config = dict(
    num_hidden_layers=14,
    hidden_size=192,
    num_attention_heads=6,
    num_key_value_heads=6,
    head_dim=32,
    intermediate_size=768,
    vocab_size=1222,
    hidden_act='tanh_gelu',
    norm='layernorm',
    norm_place='pre',
    norm_eps=1e-05,
    positions='learned+rope',
    rope_theta=100000.0,
    rope_fraction=0.5,
    qk_norm=False,
    attn_scale=0.177,
    bias='none',
    tie_word_embeddings=False,
    parallel_block=True,
    init='trunc',
    init_std_qkv=0.0356,
    init_std_o=0.0442,
    init_std_up=0.051,
    init_std_down=0.051,
    optimizer='soap_variant',
    learning_rate=0.00781,
    weight_decay=0.0,
    lr_head=0.0133,
    max_grad_norm=2.0,
    warmup_steps=200,
    schedule='wsd',
    decay_fraction=1.0,
    decay_shape='linear',
    final_lr_fraction=0.1,
    batch_tokens=[16384, 32768, 49152],
    max_seq_len=256,
    doc_mask=True,
    train_tokens=157000000,
    max_steps=4877,
    dataset='wikipedia_en',
)
Each number is 500 + 40 x the weight over its row's rms, rounded and kept within 0 to 999. Layers, rows and columns count from 0. Numbers have three digits each. The size before them is the row's rms in percent of the matrix's.

# down: layer 3 MLP down (transposed), 768x192, rms 0.051, rows 369-437, columns 96-191
# up: layer 3 MLP up, 768x192, rms 0.0511, rows 370-438, columns 96-191
down369 080:520552521480438449461499478488497509551415550532521565533505497572457570545536518500513517523459551516488424492469514506446539461451531454529536504540522503482503478444555557523479508498429456431500506525534488518481495569466521547513435517460500546518539500462463603451491555472476527504
up370 106:436501556476517435477434502542593469531533472507529498514512530442498606428508485485497545541482490398512451494516540517493481532459486514506536480427540547443514512492501551492493468567570489477509606542495535551496526555492533529492540532544521532513462487532487498495528478445469447463
down370 105:482512494486570489594487498464460491511540413512551584539489515476579489483500487523509512457446526580498524500493529498546546509602504522474494589516426451493549463534496491490546561525483496495520496526485533457441559528459489459485572430509557548540526511433523474501458531528499539504
up371 093:464541441485484487479485561451553488461615535421524425520516496562538454561502524472498555553550532494528441418512477479426477499430545537496506491527476454415454503474523529428540460497485500520494498484455530485547522505516481480491516533502542542504627458442522453479460565473533479454
down371 085:525529447456527512502477545514522550475475478502484578466514532480534643478501542484472526450514449454469439488500406597495458496491507578516549536528467567490468489531536457599442561512488482490522469536550479452439500480550528518539528550492571535505529497511555498454528477540459524518
up372 106:503550496524528496538491558479524498538561566457516505569509528552542500547559500492524561519446466520568425458514451546534488498450541566471462519492531524517453452543478544481523521622548448509471482489543508589421492527554482473424473512492533477560442506500447471550516528464467496456
down372 114:500494460504546501396468508525627462521516482570509484555536459541501518375545530494501504548521511480561514512544461476485527455513479502493510480496605553554539508552552494536528463517465511515407489484525465482492558492514454453505583475491503455368443461505479485438468414570433496479
up373 097:545526474479536536585542481538523449645470538467459535478485498501458450550466480541484504427516456476559520475506510493439467557535523557524490465458498561517547543529476541483632416508486526474483497506428544472455535511518501462462532565559387473488492525544502465446523497466461548524
down373 096:497452517477533482469447503539536576474469512485489505424565502504482495467531503487507424614562463527508493505506536479501550497506499551514502525536503432500533533542500519524458462517468471464515523416475504498449540446601512467529498558396535449512493558552489536522476471607471515405
up374 107:509458436534483468552517452569532485461477454539486523430532498574510454517466435520574538460480500529454497481566495453471489547432516487496480402475528427525493553526473430475484481537536487496532558521468465507537457511543530574551444496487514515480475508527519470528514485549480472528
down374 109:525521523429531471486528518475575515548452585534480465501552514517484573461492511518529525505479482506500565578478508478512475448408457530555483559504513446478478439458568444543455432503445498539489542454497461394561489533488518503556576566493481476527511523460521461468501526542547532449
up375 092:459482645518432543461454444563509537532516437427513497496554507532501465544484460589547551479523472517451478500427516515515471517482449428525570461504416443470514480515420476479511522554513455569506513540550509519450520478468467502501498510464515478521529495497440514482556484450495416517
down375 091:541481460490523480547577499468557529533455525537544515574416541509466526550447469461495489483501471553590492469495542489502514518514491552509547533533501450529510478463549460549486466455541563482485506511451525522526568436575553503515541490538458525572525517528501509504455468548488517495
up376 096:573541490492515422487524463500536497559501564496459554540487634494568538498470555521528537517479407414467542517447511488532522523561503488547530535540490459551520588571482444505497464540518542467496465520481566566450505576497469447546442450461464537417496481507495425532537518533539499503
down376 092:458475478508479484466464487540520475497524501543469520513538417410431512527524525500455452499493503499506457540520475481446457474410527478421477499458438500512542413522518431481537496489511445524467511507525460467503532429540588508433555505508475558529479531475472538499532537526493536438
up377 119:476521566499474429454438498441514508489489485481487510548525388490513507519465446510523530502454508504497533563518452465525501533537467539480604421453472567551458559448504536554471478459502539495576497549476509402503513501441525563561553511469544583448526509516545470453576512552535611542
down377 123:547489485479505522518590485537507454491449483464474474480479501505518523529551478481439530424529490447520545550526471450444440534485617492482465484408520493512532545499488430523480445498498488495498514500531588502486525513455454457490474525529492492564504566423503481539486470526446516458
up378 104:490478473494504480549492511506499499530491435503580496462423452485600489496540480525538522502466486503422524548477427486501531477476447458510495508479465485495496562543436496546453419547520504501561540426478420559504468482494471498538423548497492525474499475469552552550561518511530479488
down378 102:462564490440491452491424537519543521494497475557548508528507463503525514532569463481465519572472552460477444543500566511432537544537445492458555555488452486434505538488470540508509474498540496480496573429500506459499453563539515415498470525558475526425534502524483541463495482527469422520
up379 090:521501504467465382465476541492428525437567488511470505527466550480598559456450527477492460485571528461491529566545488525545522472483493529489472409530474507459470564455471431477503483522534596509445516589491518509530454447518507500509507529529468480522484505465495511522508546585520483529
down379 086:415535531543547503533513500561514553550490471469529497510511505525427486488566505494492549539414491475533537535505543470470543506466510514551511570510463453588501425513594557523434541534482460433519508485498544484511467528527507435511513568516518445482539474471492465542508486473502531545
up380 102:470500506491517494537490512546488452488528464510547517430558491455489499536520523545553468456519469466454491483502545485380462531468460525546418543480429495504429513469559466512418518530555609477491467568465485543525508454472527493502478474492480526445485461466497517503515541559489510551
down380 108:444596518511524484543419471487469563525531488529457444469502521424539553478450476514532556459514469448491504583512537498491485491511503394527456576501551527510522487551429520531541432476468553487510493471500454450451512482496465460445535532471499530560561499489532569512498556488483519491
up381 099:533519462516503544458540509414516429516507497532493459438479509512509412505540444406452497453486466483450526416478472441528464479519400489481552471505466421529527482579462478505526407468520491497503548525521531551491569484511511535468460535529506479461467459508468475605494504502466475515
down381 102:481434501481574498463518494535476505481429533450525536469497531518448581478525532525450551497492496473517535511488547476469466551444484466467500518529502557489545487469516455493497518509518571471537389555561498462457489537528477482457519499545601537425490467555488435473496459533451465508
up382 106:521534466550578517448483425479465515527535516422536527474502560458494509504450544568525538474540477546579450499539575581434482508464487498522491456502525479534537457449484534455537494586510468428456517529532514517466460521574478546523486476512501500543468467548470483558519487467498531579
down382 099:494475481475383499551459573528519515509471474542496521539466456495471446480519516482497486554460487475446476493582482541534516469561465568478498517585539469491555555520486528567523481423550535491498435504486505473560516533476549475485528507413509522517513431467502489484498531473519490438
up383 095:493464505514396519555492487540445527529555491567468499470458520485478481488567476507506423561518504433464556600479541491535491513495495461506415495435479410533549484499482521512519517535548525533492485508470487520524518460484512477455524498431424508525503463508487473442502531500481439571
down383 098:415517496580535544458486434462479564484431541500481472502407567508489471483441561519531470530405451514482509517510419545521599488489503528446509478525508568477450504578517523450383529501460492505505545561541555552502562534541477475534494511572500539495491490521511591506493502490478469477
up384 106:524503539485432477489452501446505467442469491517555482439540502491522555447464521539451492521518512527583536524468510486512534476471535523497507490451544525515486483543555510498462602552435500427474515528497598541456519509480532548465465490563445526504553480491563497478436513502537458495
down384 112:494524497510444461459442505537542465508467462518475485480431506499513455486448521543499479556515431433565446537467590496489481527518515486526460468414507528526454510523484471499489571517414466479430544461525511505553416487515510481532471507540526545537471425492533490484452499583477416487
up385 086:497551472469438466423488508508524534547521507513526426496427434522456461458502473512455554503494466483458474478493486495589507575510479481512492524433527448436428543431525463571461534482495523521452502495503564479529432521487480578540588475495473499560563462517450513439483555506577504471
down385 088:559505504498498468487481531523532563503490499501461579443502410513519520520502501589506430493433480436520484514495452540509582444580532479503535549547502477490484503482481467475571569494452475451503521557477557553428525488498463494483435618523522591536374493537552534482473445503545483580
up386 108:515462486611510445452578436517468499503530541492511452497499527494474522449508479515530480477495520506504477454509503422575474509500425600464540525474562531448560552461473479476536473459602520567466541438431466473514450523551483462516466528509486534473505453445532485552457465530504545540
down386 109:514534509567528530455532499516517554586508470598494511471429538487571528549451546485464487432460499478496422510468492468483487517492478502498580511527554504457491406463492480426506622469435490473463508487479517511505449446506536518535462442513500465402506482530482496450470516473522538454
up387 099:393537591512487512569434570502441514534541538461490430450535507497498530493468426480488462499508571473496521429568482472560511550498479441482492460473427505571438477505467509468456517554474546469504538528561524468501438529449476525461464480483493479510526448538434518569498507544512504526
down387 109:527508534486524487537463506540520406479499467472506528449485486525447516512457518555440447531532580491525522502447448508616531521455479540486447453497473461482518480508438487464459525541514480538523522493503474576459529410582551567521489460550481467486489469519425543546507570486498473480
up388 098:572482456558529443581486512493534534529548559471508440473570454500532505523537532581528498470472478481471443490477497460461442460502537512552508530495585466517544519530500488466526522528519522491507467480467412481459478500386492475499464542502582584499487485522486539472439533408535519553
down388 093:526501476471496455524480527449462516507449475550479504493476506507524476553472505484504506522582487500464494489454466407530451543513577502524473558441546486433507441518455456458517476506435490492545494526522461454551516564509528504559458520472556553519536531477514514483447478458485460586
up389 110:499544531515522473440526533470527449532526476509479451451542494526520524489496556487481478558477500486501511529463523459516473448467514511494474493530513525596556598566524522471580527498560444524407564504558509472462464556556469468543518494488474457530497513452498463518469509490465481549
down389 106:556496493536514574485509444522523539514536492496464550540488442529521473537557482517517504502493447548564500445533477497534469505490486546502499525601542522463493435522529490568441510511453530487544467518538509557481547442425590506457535452435507469442431543538488549526537563558565533529
up390 100:613486478480470479485467444496413519448492501535573516532547456487563538410489454568486536417530488433483496551464515523519465512532470595492469478485515556497470503464536533458452470524556512528570523507518458527551547521424467524521451494477589519496488498470558468491580533547517479513
down390 109:500484497564428558513481549454443496497573515552533469474493511512571462496436555497506486574519429488556538482427550512502477553499564448506438467486558477486551527490502521497489440517497468521522497542501464509560480503374543477516515457549449453462504502568502531522532526530493514536
up391 099:532538587518442575518449512535491525514527445542479526535533471530510519490517460488471501473528465491514512501483501456561426509558465518520487434494426512576455502494526556561504488488498462476508497444472492516561480501472477528494474444423587495539423549509548482567520471489448517518
down391 100:523551528531547515491478528526515493520498503489484468530459463592555551454472514486442465481490513389501459486461484526556477466479476472481506503437426544454525526548443439493468563477470518509463473482425454536481544524510485519506524454524513523483526427519478513501577444511561485501
up392 096:496564492530540478471478601497498525565413506536564521586489524527502478458485542492534480466517515455483442487440502478485491504560466614521480489522556489512511454536523541492451437453490574539475461519455448481528506446488505581521423557518593482454473425461502477511474471487478483459
down392 098:531541527485521597519551547525554476484515526516473538451480430448503558509525493587482482504502529531474446491480511461533566453428482499480454510462500465445461473515468469508540499523469542496463551556530507476509483522588542455457523492508537491464539554509549484535543514514523487493
up393 099:457483482560530467449506477580507510583617521523542481437506481484516454522461490588488534540600427518538482565469518574449449531514499519561485459521483514455471560540542506441491486466531491589555532570516501464482483478495476507492513462483600505426533456461543559516533539521499483506
down393 103:498523522491463438501526486418520570556384553434475502507562445488525538558520542455480466490518488471517517566478489529468453460445538435512467490541464492509483523509509529552477474454510461426512520468458499409549503614475503580532503613537554424468505530529499518489461524502497510478
up394 095:432530525530497473525531422450469446488518503482481467497495455511507508460526483484464521517515473491504502547426493422448482506597484564524535401528484433539421410425548458516561476449609512466444452484492479488554498478480524481507543586468540441532573468465483511452492507444488452485
down394 084:578478458468488506491521499557538547496475523571529456485458503500470468528523504532514478502529529554490484539557569565541585493472524494536505541477450526494587500546516465471513529507365511584595524592534495535484554522542491514509531500469457536500410514542556478536536535557520546530
up395 090:535557475502444506504505507619422541500432480432451503461559501459498514535480428536480443490498473481491470526541526485509429466467522482466454515475470538531537574518452517565495454479504496520555539512440402555515547504480552423475523493414533505541501432507547491453466528483510524540
down395 102:539476478557463464495488529523537481540478540522540494466434440509541495454485525537527438504535465508530505570483452559555466502517553534493478533537435454480557505510561488543410570529520496452508427497462496509504470520540499472503440504467473585460516504586522463532546480517509472519
up396 093:466531504503438551544440490479487494505536564531454529499498506588496507464565491418453520558492539437535440475510416469534491464541570482477491519469520500430495498460490458540485507500492507424453570517468483497539482588530549548581493520501493518503523545395481463531462576509538512426
down396 097:530499527552525483555527544491490571509524478504541575534464476507512505616446488498518495514500498414542525502497503484578453525589499528566473566531453486488450433491509503517530552519548511469523557492476519499499521499524483493509544496466489477514537585522473459523494476524525491497
up397 100:444474564487568488482496545448506530512532520505476525478491523440430574503536532459498470469522514480465395526527526549525537458535510507480444532471498547490497544502473452449491552550516495470531491458587490531463482452452550456454479502480564517445448444527510537535488493462549526482
down397 099:587493499486483590549449556512534554489545538496508448501547523481467476499470531552469595539562560527495566509548479484571548490503457544520487446542550467489468506509548450508425528522460576514445539503481532514566456498368485517487548500508482538426442482487455477484508472535449565492
up398 090:528499486466454501430498505501475516411545468492495435551452447564445464488538457556500448508479421475518463447533519460522543531477453527490516507529447471459460461563502509466495545494461486552596477446466552480470519475489497543456527576526575512427482480544596419501472535433527577478
down398 092:512492537454526575466476434493528492607507498430480581521495509471471587540483444551528478456557460480469489508490493422493448511496518462553526507493402530433536489390519478493467511468499424535509491513408512553536501475497525493493461568538513522554531497526521494465489476461460439476
up399 105:561507453486512441527509518527496467449512371577476510497463494517525400502512475476469525530536538478542574586565496510482465499492526548557461535533607490530510589514466488508476539495465530486448497549476504469494504496544544458551419519465411441515533498515485459462508460526500465464
down399 094:499498524470508533457523461447526568527501514421466588543487544533480563456498508555497459513474492502488510432494446601422406499480471473474477519492499519532495407521509466576413551508569469539471502482505486421509509536461440548487501525472545479545498479447544504410509480435487555445
up400 109:487479508509444544490511501551411522577498469530472521461521486530559505531498557486531563466514480540495444414530540477494519510471428481485499555532492564459542584536507477498474491554560492487516593501550516541556444532499535426487549534480512498532489469464503453527537532501463468457
down400 105:511539439537424520559482519469556515524498528482563451512477506500469459487499466525440604446369495531521380589471452503499456499444495573432588475427490538545513452522475494507500461426481519486474513474455492528568512478445441489528446501538473500519470536534522473462512516452498508450
up401 092:516484543495478548494531502467465531493527483447516474515529500468604474566462484541539531480441548468480505528559522544484482521521476465549478467487527467412475553454541473491433435614517520465473492505481481474477458492525504547596524541456480494463467533457493537549437544479512456442
down401 091:477471537501472532548551461503476507537530542466546499462492478535503498497512509462475452494468515466460484539521549426550448531465540452518451506468496542533459460463430447490463538466501516520528565511517539498467398528537501549413547506495546519466530481491473524439468493429530517480
up402 117:489519552525520505445440501499517468535514504514461550525476486423527443508494458527527595480476530488535471468472570573506476584453462471505503450579592523538465521509512476463545459567491480538471442553535466432487502507529445504502412545478517490587526526500465453506499461500563440490
down402 110:433469535517490483482508478443523473507547513465442546466537476516545506496503540446506498564562510446456571492438555422494476468474494489506439515496488448534541526540585496439466563524471467491546515503470490556436527504470505469536499485523455459419447470450519501467460464491446510543
up403 103:511495520573518419450530500542403469444583480410444478494488520495500498468504504489462539472472490506457542521511466437557447537548461452459572511524481547462449518480471507522554506524515493531466433540507526479504470512478478479427583533441507434562438488504461545559501604445482498512
down403 099:428457478504540504503558557571511499456496508495550473444465537484497485470489547407532554542558510490508515516498487493449459510432584489487497581517465510525479424478459532487528543455496439475476453479451504499586546517516462511493401503503497438525563495531490497575446535492497470525
up404 091:506608459514443495599477486592485507521481501462482478497525537527539609519494502562496488532458495531501478493477502427425507503547543503523541429500468482427429536477523527525375543477501476557508491516506568507493474496489446484556506523507511488503515478512522515404536485486560500567
down404 093:514510564418485554475474551542496452574518465456481475535490499437564491540506601499476502519476527457521492564509475480534427494535492500486466543449517471520532499472487480517549468480522541464462508498541489523555439526450478509520552522497517435499548405500502489532500442529549506496
up405 102:492497464507506561520511479460510506531432501512518520527526460432525539489503552568503546455522445524500490450438506444482463557542441527495460453534500467507526509566560465468518397480456518499458450497476528559591426449554510555487472523463544485489517411448507552458595478461451461492
down405 098:445525529479474527543485499482516558460445554524523538515457430469451516417524538503521464508515556511510517509509360599605459498496513488490500496495491488489557448534503512420499539506503552516467490490502422432511486534559542498516529504529458502523526562501503504510528468499518511595
up406 113:419496511506575479564540478549532510559509505521534508461511471444485449425495522553464511496418524502519424471484492513483466554502464437528507490454522427522495527472481500482524512457541520465446483555542565456504439531476528498541472451449544494501496497404516478520553473497467434548
down406 096:581558515450439583452446486458531464480536486483513530485469571456500481520506484509543484472497479501591515520547552512475553542549514534450539507616460493480494525472505476464528536500509534520487503456502524524505502461476450478509505488514527480520482524546515524520510475509502458515
up407 112:520493525513527480456527489546465505572461572510508500551507443475540484446506510547487502548516434480515504522529480534477529466466520505510561469506435452451507505467549511430508546558464467448493473503541511525436476464506511436586468510438442479585543473511513430516513452414603552535
down407 101:467497510486395549479477529487575476465462426485490540432544502495554453562537499534477493536563489540500503498540412503572531541515468467475491545495549535492478476517586493478559463445488562496499557485520495420529459487512537576527507459521555482463433499542492587470417480506508458578
up408 108:485490530542520520456541551551429485534505482454511532484504551560499542477503487448493526475502561469463501507484469514504507522548526466544497545477493473453549536495451474502421526557479458585488490491506504474484522453490465415449470524424575438577476556464448539508494523518444481564
down408 111:533492461591539481471466435487480516469463488581442571520533468436482520450547442460504511500535518455478500500492494385527465517468503477502480555454419487420544496486441521513544611555499525500509466517491545506480517529538546554466515506479491445538533481481488489473446546484535513485
up409 102:530529449548510465544491516512587485543545539422486411512475495471547454505468513493446495534554513519510588545477520487488480451535464509475454496482431531543490486546518474437502466542539473488555423441509534449482577469488539525613550531484532495512499537439450455500486489551530448494
down409 103:393440490501521469548530493470519520485647410475511503523481396484460460446526533523558452543484477533424503453499477453489503505548552440497513443502468510470521413517542517535504550495449490495525527495476563489528507446528519521542511515586479510532437514562528503501453482519493467557
up410 108:494475522521529512498517480568508477520450562580510424565526510427492538469492492499524449508518514514522542482517518528441451509477562486559532438456540563496487526449473448581484488499441571507471514533452422471532495506449476497527449496490547489441465492398510476452502490529465551491
down410 102:524504513514539522482519605521432520560477535510469520475526547454468521515554524473456537464550555417520444439503519482512545478488472493429511509486525506424492511534505461457540500538527618477540463513503504575560520544457525542475583494497488483500560528526558564471398564551587505527
up411 093:480527528484484531447602533493492531496471528503442542486580451559529560559491491500544534541534517526499494443491492515521440499461520461509506456435436529417486497506503489483508472483523530554514535589500502545470482505477470531447463568477459449577430523476490414479464494485555494567
down411 105:513492499495472536532533419559504518503465545543412517479579454488481544432511551509490521521552524539544486549494502528488529511515536469569486465376491569464510484509517537587488521513524569586478549494479579545436525527529517506501573507468516451577495541464477436482518449508479527577
up412 098:509515493543522502510480612499508516490527377547523439368417465484474445509434463537546488610465593488509418523490484472508507508467485478526457513472471417514497514510554504465458546473509436482487488451433527492598566408562508456509500513467475514445515551515433465501507477522465455522
down412 089:418423494438512455498511473464490398511506493486464568477505511515513511504460512410486496448594504497487552474449416512467478555551497466503530487529521473470541545445454525515469445543434428530491526577506500428382489551516431540505521531520489506575503441524495558451479506510568515502
up413 098:485528521473528461532517507483567444512584469563553547503455495561528578440462451451480445547520499451478461581551501478483535435471490532537498504421514461490498472489455550438532456461558472484533475486510535460424552419516446482446568519495498457543455538511496565479493486503490489503
down413 096:453482532484543495504545588447489548515451597472550531489491494515510455541499494444522501472495465494455519523470551532534514576549544497504534537515450469472508380471493479488526416483513477491465562486444558520564446497573535582466503545442535489535546474485552438412544526485510562529
up414 106:480515513581431483495475401505472504523509500508490546518405539512548495476517472458477455545508545384497505505477507498505465504463518485530498461451514564519538492555479507424543554487453483482554545566474498520478496473512591496587426468537512509460497522395510506477435548480476552561
down414 107:557473440499540558444504398531487459430436523482485412541564487544486501493432480514528502545529502503465504492504551519529459471508516518504425501502421494565495543503489418488489496490521545459531468562523517406487456533504494517419505471547467506496499514472523434476539454478523554509
up415 094:478460493499521529584478549456486453482429481567518540501512505481504514517498494538531447535506477450495501450522586441544524513458460538481556524453506576549550494577441527540520534513476535512515532434526498468514522495463584442532480489468431507440505531438568440549526543483451496496
down415 097:493439472519562433489543476504451523507462500544513473531480425481509587479399447507481455461549394558499526550509508544488494518537503511458465521593422443516555527527476546548508477549490525456510421504495538523555480561469474480475489432423510516526489469565508494524481473506453551513
up416 110:487538477554506470529494507458467517481554483509504497428434512543520465527473479555499477448544488550553471500510516492512481516424462452483516435526523514398473440543472480458481588575493517536485450455547517474453469475374508523511455507438543453575482505554458533554475518443469502507
down416 117:558529516559549428520439453536420436559458501513501437452479481540538478441512533534564511447535503494550413475505541507475517527489505429447529524470543492500512513507488459399586515502497470514550490527496440552425531431515505585519528438566442524535513535552479584509515495475547512460
up417 091:527486473485503443560503493432482441472475545579484509469457519514550507560511466431504521539474388457499473488551509491479512521504501505474480503475459560460469428549445462541526572514505447515481414399582501532473508483459439521473535511464488516534483459493473530565410521451503521568
down417 104:531494543525510533455467444557534492555463552573565462523423421523543534548518462532484524547515476471465481433519533504518510468446447508510580440500426445504491498419521492517440541520523448568538449558557458459453470450507530427476460499501534537541494456532427480549460504475506429480
up418 100:454539529448522411582556506408526412564475475460534497465522540522489488539479516446455487547545489534494496488546511452447490481490521519464463497469501435530477444466531513481482476555495569501499514429618488519523526472439454489518450555520484519516569495494553516511498498462546540440
down418 101:529557511527488496507542444491558466553565487432511576480542488494490460453513505518476490472473536521571403462479544502458513474549542443458526510496522521527556581508520541435523514542552578517493540533496571482525483500478455516484491499604460474474463526552463509554387517494535529444
up419 112:510499535533420383484501517442459543421526565574482443490489531566446512503501520488504499470607529495506449506515520465459518537480515462537520473450477460534520495526509539496449497519475528461455485552502439489450502549538417521600428477507523536524497478487518525454516506470544547569
down419 105:515393469462497554460479404490550496578509514517400546512508471487464520510512401490447500560453547528489530484556491536529445473564496489529548582502463521461420440499467487544535549520508534607500499453491528497506501498530427466505508437517503487515524487505450536497548504529540675554
up420 104:483397445428565447491488511509490475522453429537521470461504490466548581520485523472511436529495420518523532526456430469494515468447509512469534473478457458424523504488494493516496526526515466519528529474553484556473524478485580500504465511478499497472477495520434505479506551506553509442
down420 098:398550471548440509539492568493500571495459483448477527559477456457498457510542460527518522481438484511500439482515464527520543567470478480464501564498526471508453530455554540407511476437519492512475566491535454458527477492544523524539502506445584469539490471489523496535476485493479480512
up421 104:514530455513506440531529537546454499500513531504494502470477491540569526503529519458515515472513471567496542442457513509550541505430542528446467487449429515457460474418479496483573478468575509558410548457479507482480488487487438474496501440525546547570462492565504606518461487426493444484
down421 110:522447433517599443543551536463426477507529504514581580474546421487477572482462421456498450514474447538500450541502527445553526550501504432510483485555479548476535407499443519548530488507494540492539484426494452465470533558505502515493523475471524475479529419554522390523524565505512509483
up422 104:449570521522489433544490507505521523457507488533474470434523453497512417574493540459529488453574452439404509491513462496552457493558561501533518386567479470482532516547457505502510529510401543518395541523455459520493503521546498535523566503554504595512550506476484451473433514489472524462
down422 101:560416511397464493476488518486546524468524507429493530505496515411515549508538507527522543529446526444518492478463453489459507473482465548453480572548563474370541548431565472554469510475597486427525458495495486455513467504519515520511560481509520420465473515470474510503563420582539467546
up423 095:503471492498503497483471477512448549495511498494517528568532454437476520606509526529477482410549526493473459537437476533585449468469389496511450457498524510484517474521500499440471501498470492499467475551518524433519546457456482490438529526429545482525453453536570503428594513466504511544
down423 100:523497478520580545446458466563527525498455509510508499451477453520469459481475490518487438514502455499487515461471589568533517436504568577533499421443503471498477530458455456542491526591521507516471520461520533532426479471479537469511490433551549492541569497524532537497523485507399403532
up424 098:387552493473518537502458561467494495497429531494424467452511456530575554449501489420419558488509494469495444518486537437510453489475369532555487490592509548491464526515456496484434491500495554510538567499442567506525544492482467498527519489532493420515507516493504400496468482583488536539
down424 097:534498539434531492497490492566481466536481434476534468482473429503432511592467487503466490470504554502519482479479582507563567521437472484485497538459413469495431497469527507506474488515411511556523478449508492504501441494508588521528487585512498497508540505511478504535452457565513507484
up425 097:555454567477433501603452487550439455457540496536516518466547545489478445531439489496396530511524532485519502477525544444563452484459504497501481528446441491567501535501521537485523474568475522540475466530484496518547507474480532487439520537514478482483461476426512473407537504491462455457
down425 099:527428495344485465462464495525573523510491529477556489499537556549480491545517475522462535464467477514560481499528537580529538396475475451546534492504461529439483537514511520511482478545434513517520491463468559546457464460470462460458592551477514494517464497499562491468529493608505501446
up426 089:493547499532490526469463557556480494453551481548493575506537541499513497500457478510513458553573505550470497554568455451439578485467541512538567491491458540477449556512524508514486583466446512498544443511486490493482551439535477462490466562541507559503413568516574432568458538472492520417
down426 095:467487517466529493488554492497482495514521495542501466477539463473511505567558504488544515528567586451556484454465535476491501504458560514449476421537438482526580534472536484486504483578461530525444522515512497544464575473515576420512559535506515484512439430529497507486451536479437514531
up427 105:468533522526426522501471565578484468534506511421538502409474496486524436447446513498432510541516489494443521521569518467546483484465464514511465460525446486470461567527469498526488517468506469380521461541474537460493409439563539455501404432501498545568532515491420493517557488505424430455
down427 097:490526467555503458512476497462440427507530579525519483525545537509463519527471479379557497447487598471494471489526448500469471528441583480541499527511533430499579550563504532439544552452433513480504503516554475511480485527489491526513501520533439410434465541484429547546552481551500473505
up428 092:455470475508464473483538534459511444493510509524508411521495477481493498525486398488462403486467491506585491463521459543572543562591484507483504498522538514523422469465483508488539497506474522525509476514572562512581468466537487502438529532462548478493539441552506568408501480419488546512
down428 098:455552437521485418468507509443515510450533445571374596452548489511487443479527507505583516497452535492569446517546522493531515506554552433497540513535509467508464542450598528472501509460498483477551549531511500510461567422563563512522488421506445482465378536474450457558562533525467467502
up429 099:526518480474510555513484550492529490497458555410510533508475450431491507551490475556513460523526482513463485447475454524478432443495502452537552470464499534552527518501452552467517551530530465593496484484506440569528447478472428527436475469450570546533519534525559553493515520465525506495
down429 100:470490476441524514557547473469524440503494493452465483433500571514506445574504508527515500496506504540482483507438478500535595537441540554494495522429469540481497520490532483533490508445442494504557441464529523445497468436619471523470490548535467499411473520472550502539501433480442518462
up430 107:489466453538457500522462488543564520481523530496463550453533458488522492477501447558460456496497487487541462498557395546535431467497537478546497478429552538422487536484521476501420486517546471493516448570488594475505632462496518523458478500452549456451507521575536510525494542439506442488
down430 112:482519524467545465496470540448543550478431519488523530481484604514456439490547536406499537481489527523501474499466527457542507510446492582501543533512496427467471485486578477421512458558551540546555511493578480555475475553508460478460497496521444423497474533496495484535514513442497528476
up431 088:479502499462544493573510581485413556460504471524538468482491481459547495519490477487550463544473431473564494494523483553501535485462403545466495488522535492509525478447476568528529446523503523529530523580581488586536487462505512520520489520458457480446541525561507485483503539504501471477
down431 094:457475451506528471521489557478493507585506468575482454525507481493555480505526459590560482492478427504524463492565472508548538499440554598462522490503512444549545531513474488551589502529539467561540528548509461481464528430513584510519445417413482503467510430516497543439508487503542467496
up432 087:523508490444482436507503476526400491519510500502476505485470515496581563497448419432421591516449433532510446481458521470527566503477519563441492523522542473438422507487506536520512472502461482507525497515510519551576531487464424475514489529555561490560468506492529581501462510423482482539
down432 091:569507439418490481549497476459562402537523464563536540584473543491568443481521463567521573467539505546491412497497504555499530427490520478499522471463462492519517551441481426493503560471541493441518462396468550475561549497465490458514498499555489501496540492498510506523518503462544505465
up433 105:564465498462511530499517463549451433494528597599495538529536541512526521571517552533451513483487490452446475511545508530518552477469480539544540526554520543466513548494463501495360428526452516508499531492449486492518506412518553504438472565529448421499458545525472464543512494534502506440
down433 098:537488484465512473537481520538516500497494412490464489497505600436511486507463462483516541515540554545482447477500470501495479510504511500463453506479497428519450459496539433488539470464452458498484528412521494470472516538459505445524465478521522422534477465487524511508452591501504506553
up434 108:420546537465425511430490503486497469447508536467518474471498501524467488525511507523508467506497408456534546507495569415488468514569501552466536554570498601498524503500527543546474515513545458504504511440434560526528512492479473532499472526550634511507464527507500510494479504433453464473
down434 113:386497492508503471522505517511466557475450477495504522468506547493497495462503536518520538549484520564504502563601536425535531514520516549482527478487482391486469486468566515480492473460530471493462487448527464533446493516493553536478439443425516511524469479492536452456490469535527506528
up435 110:464528521548473519455530533376503428527529521454488514429538516516405502597485535437554520470574471454486521425517548493544449447537486497497467475532537452539463459540489516531465499529485514551495555508465489504492482491433474517468509436480491466484579545529458412476443497517486598518
down435 109:454531507482548462520565525544529512530499498445485577474475459503455487474476515550522516434497489563475535448478464462500572561507505498458438448522435524467450498561543453522450515500409482507418485574515483504465475473583493533511494481479491548488522567478469536503430485559529540568
up436 104:555499538519523547530477508497442534464455564560534478500491590482474475477578421518490550486502504455457522588577529561527482535502459562489552462477469550466455506491527453438486536536489493464508483526471472516525538540473482525494441532551497418503436501471500542540417529421437513541
down436 104:466500538434444516571501449455542479467531427515512574538527466504521487427493462447552510478429453438501489421452447444483462497481568464547491539460459457505483511520466516491520515468506454557536484490477556481527519402482546494552539533466495520452517498535496548482519445506499537516
up437 094:480576504474512536476516532502546516605480539540520524477487483517511428482418451443474481519475480467530553500549421450523502491515474423451591432492428542501489468581523469582462518510493496454469474557442481479491584448540546556511449537475509540572480474427528475517497562518491437460
down437 089:476508500559467480521466465528482480419488530507504493495544527529491537472471521523484479518571594518458434461409456548460470452525453486492504502503538514492488598522525503504565566534559539529512584517487529497502489517463581476520472544540489511470443531486436474565576467511487485501
up438 102:521559486505525511478461562500469517475486533469445556503497426580475498424461520472513497484521494523511460470449487453570452655494508528436460555470509443466499499499436533502503526484505531505528561499485479490482392494419540578533509480421552519495498421503488493484478484497543475475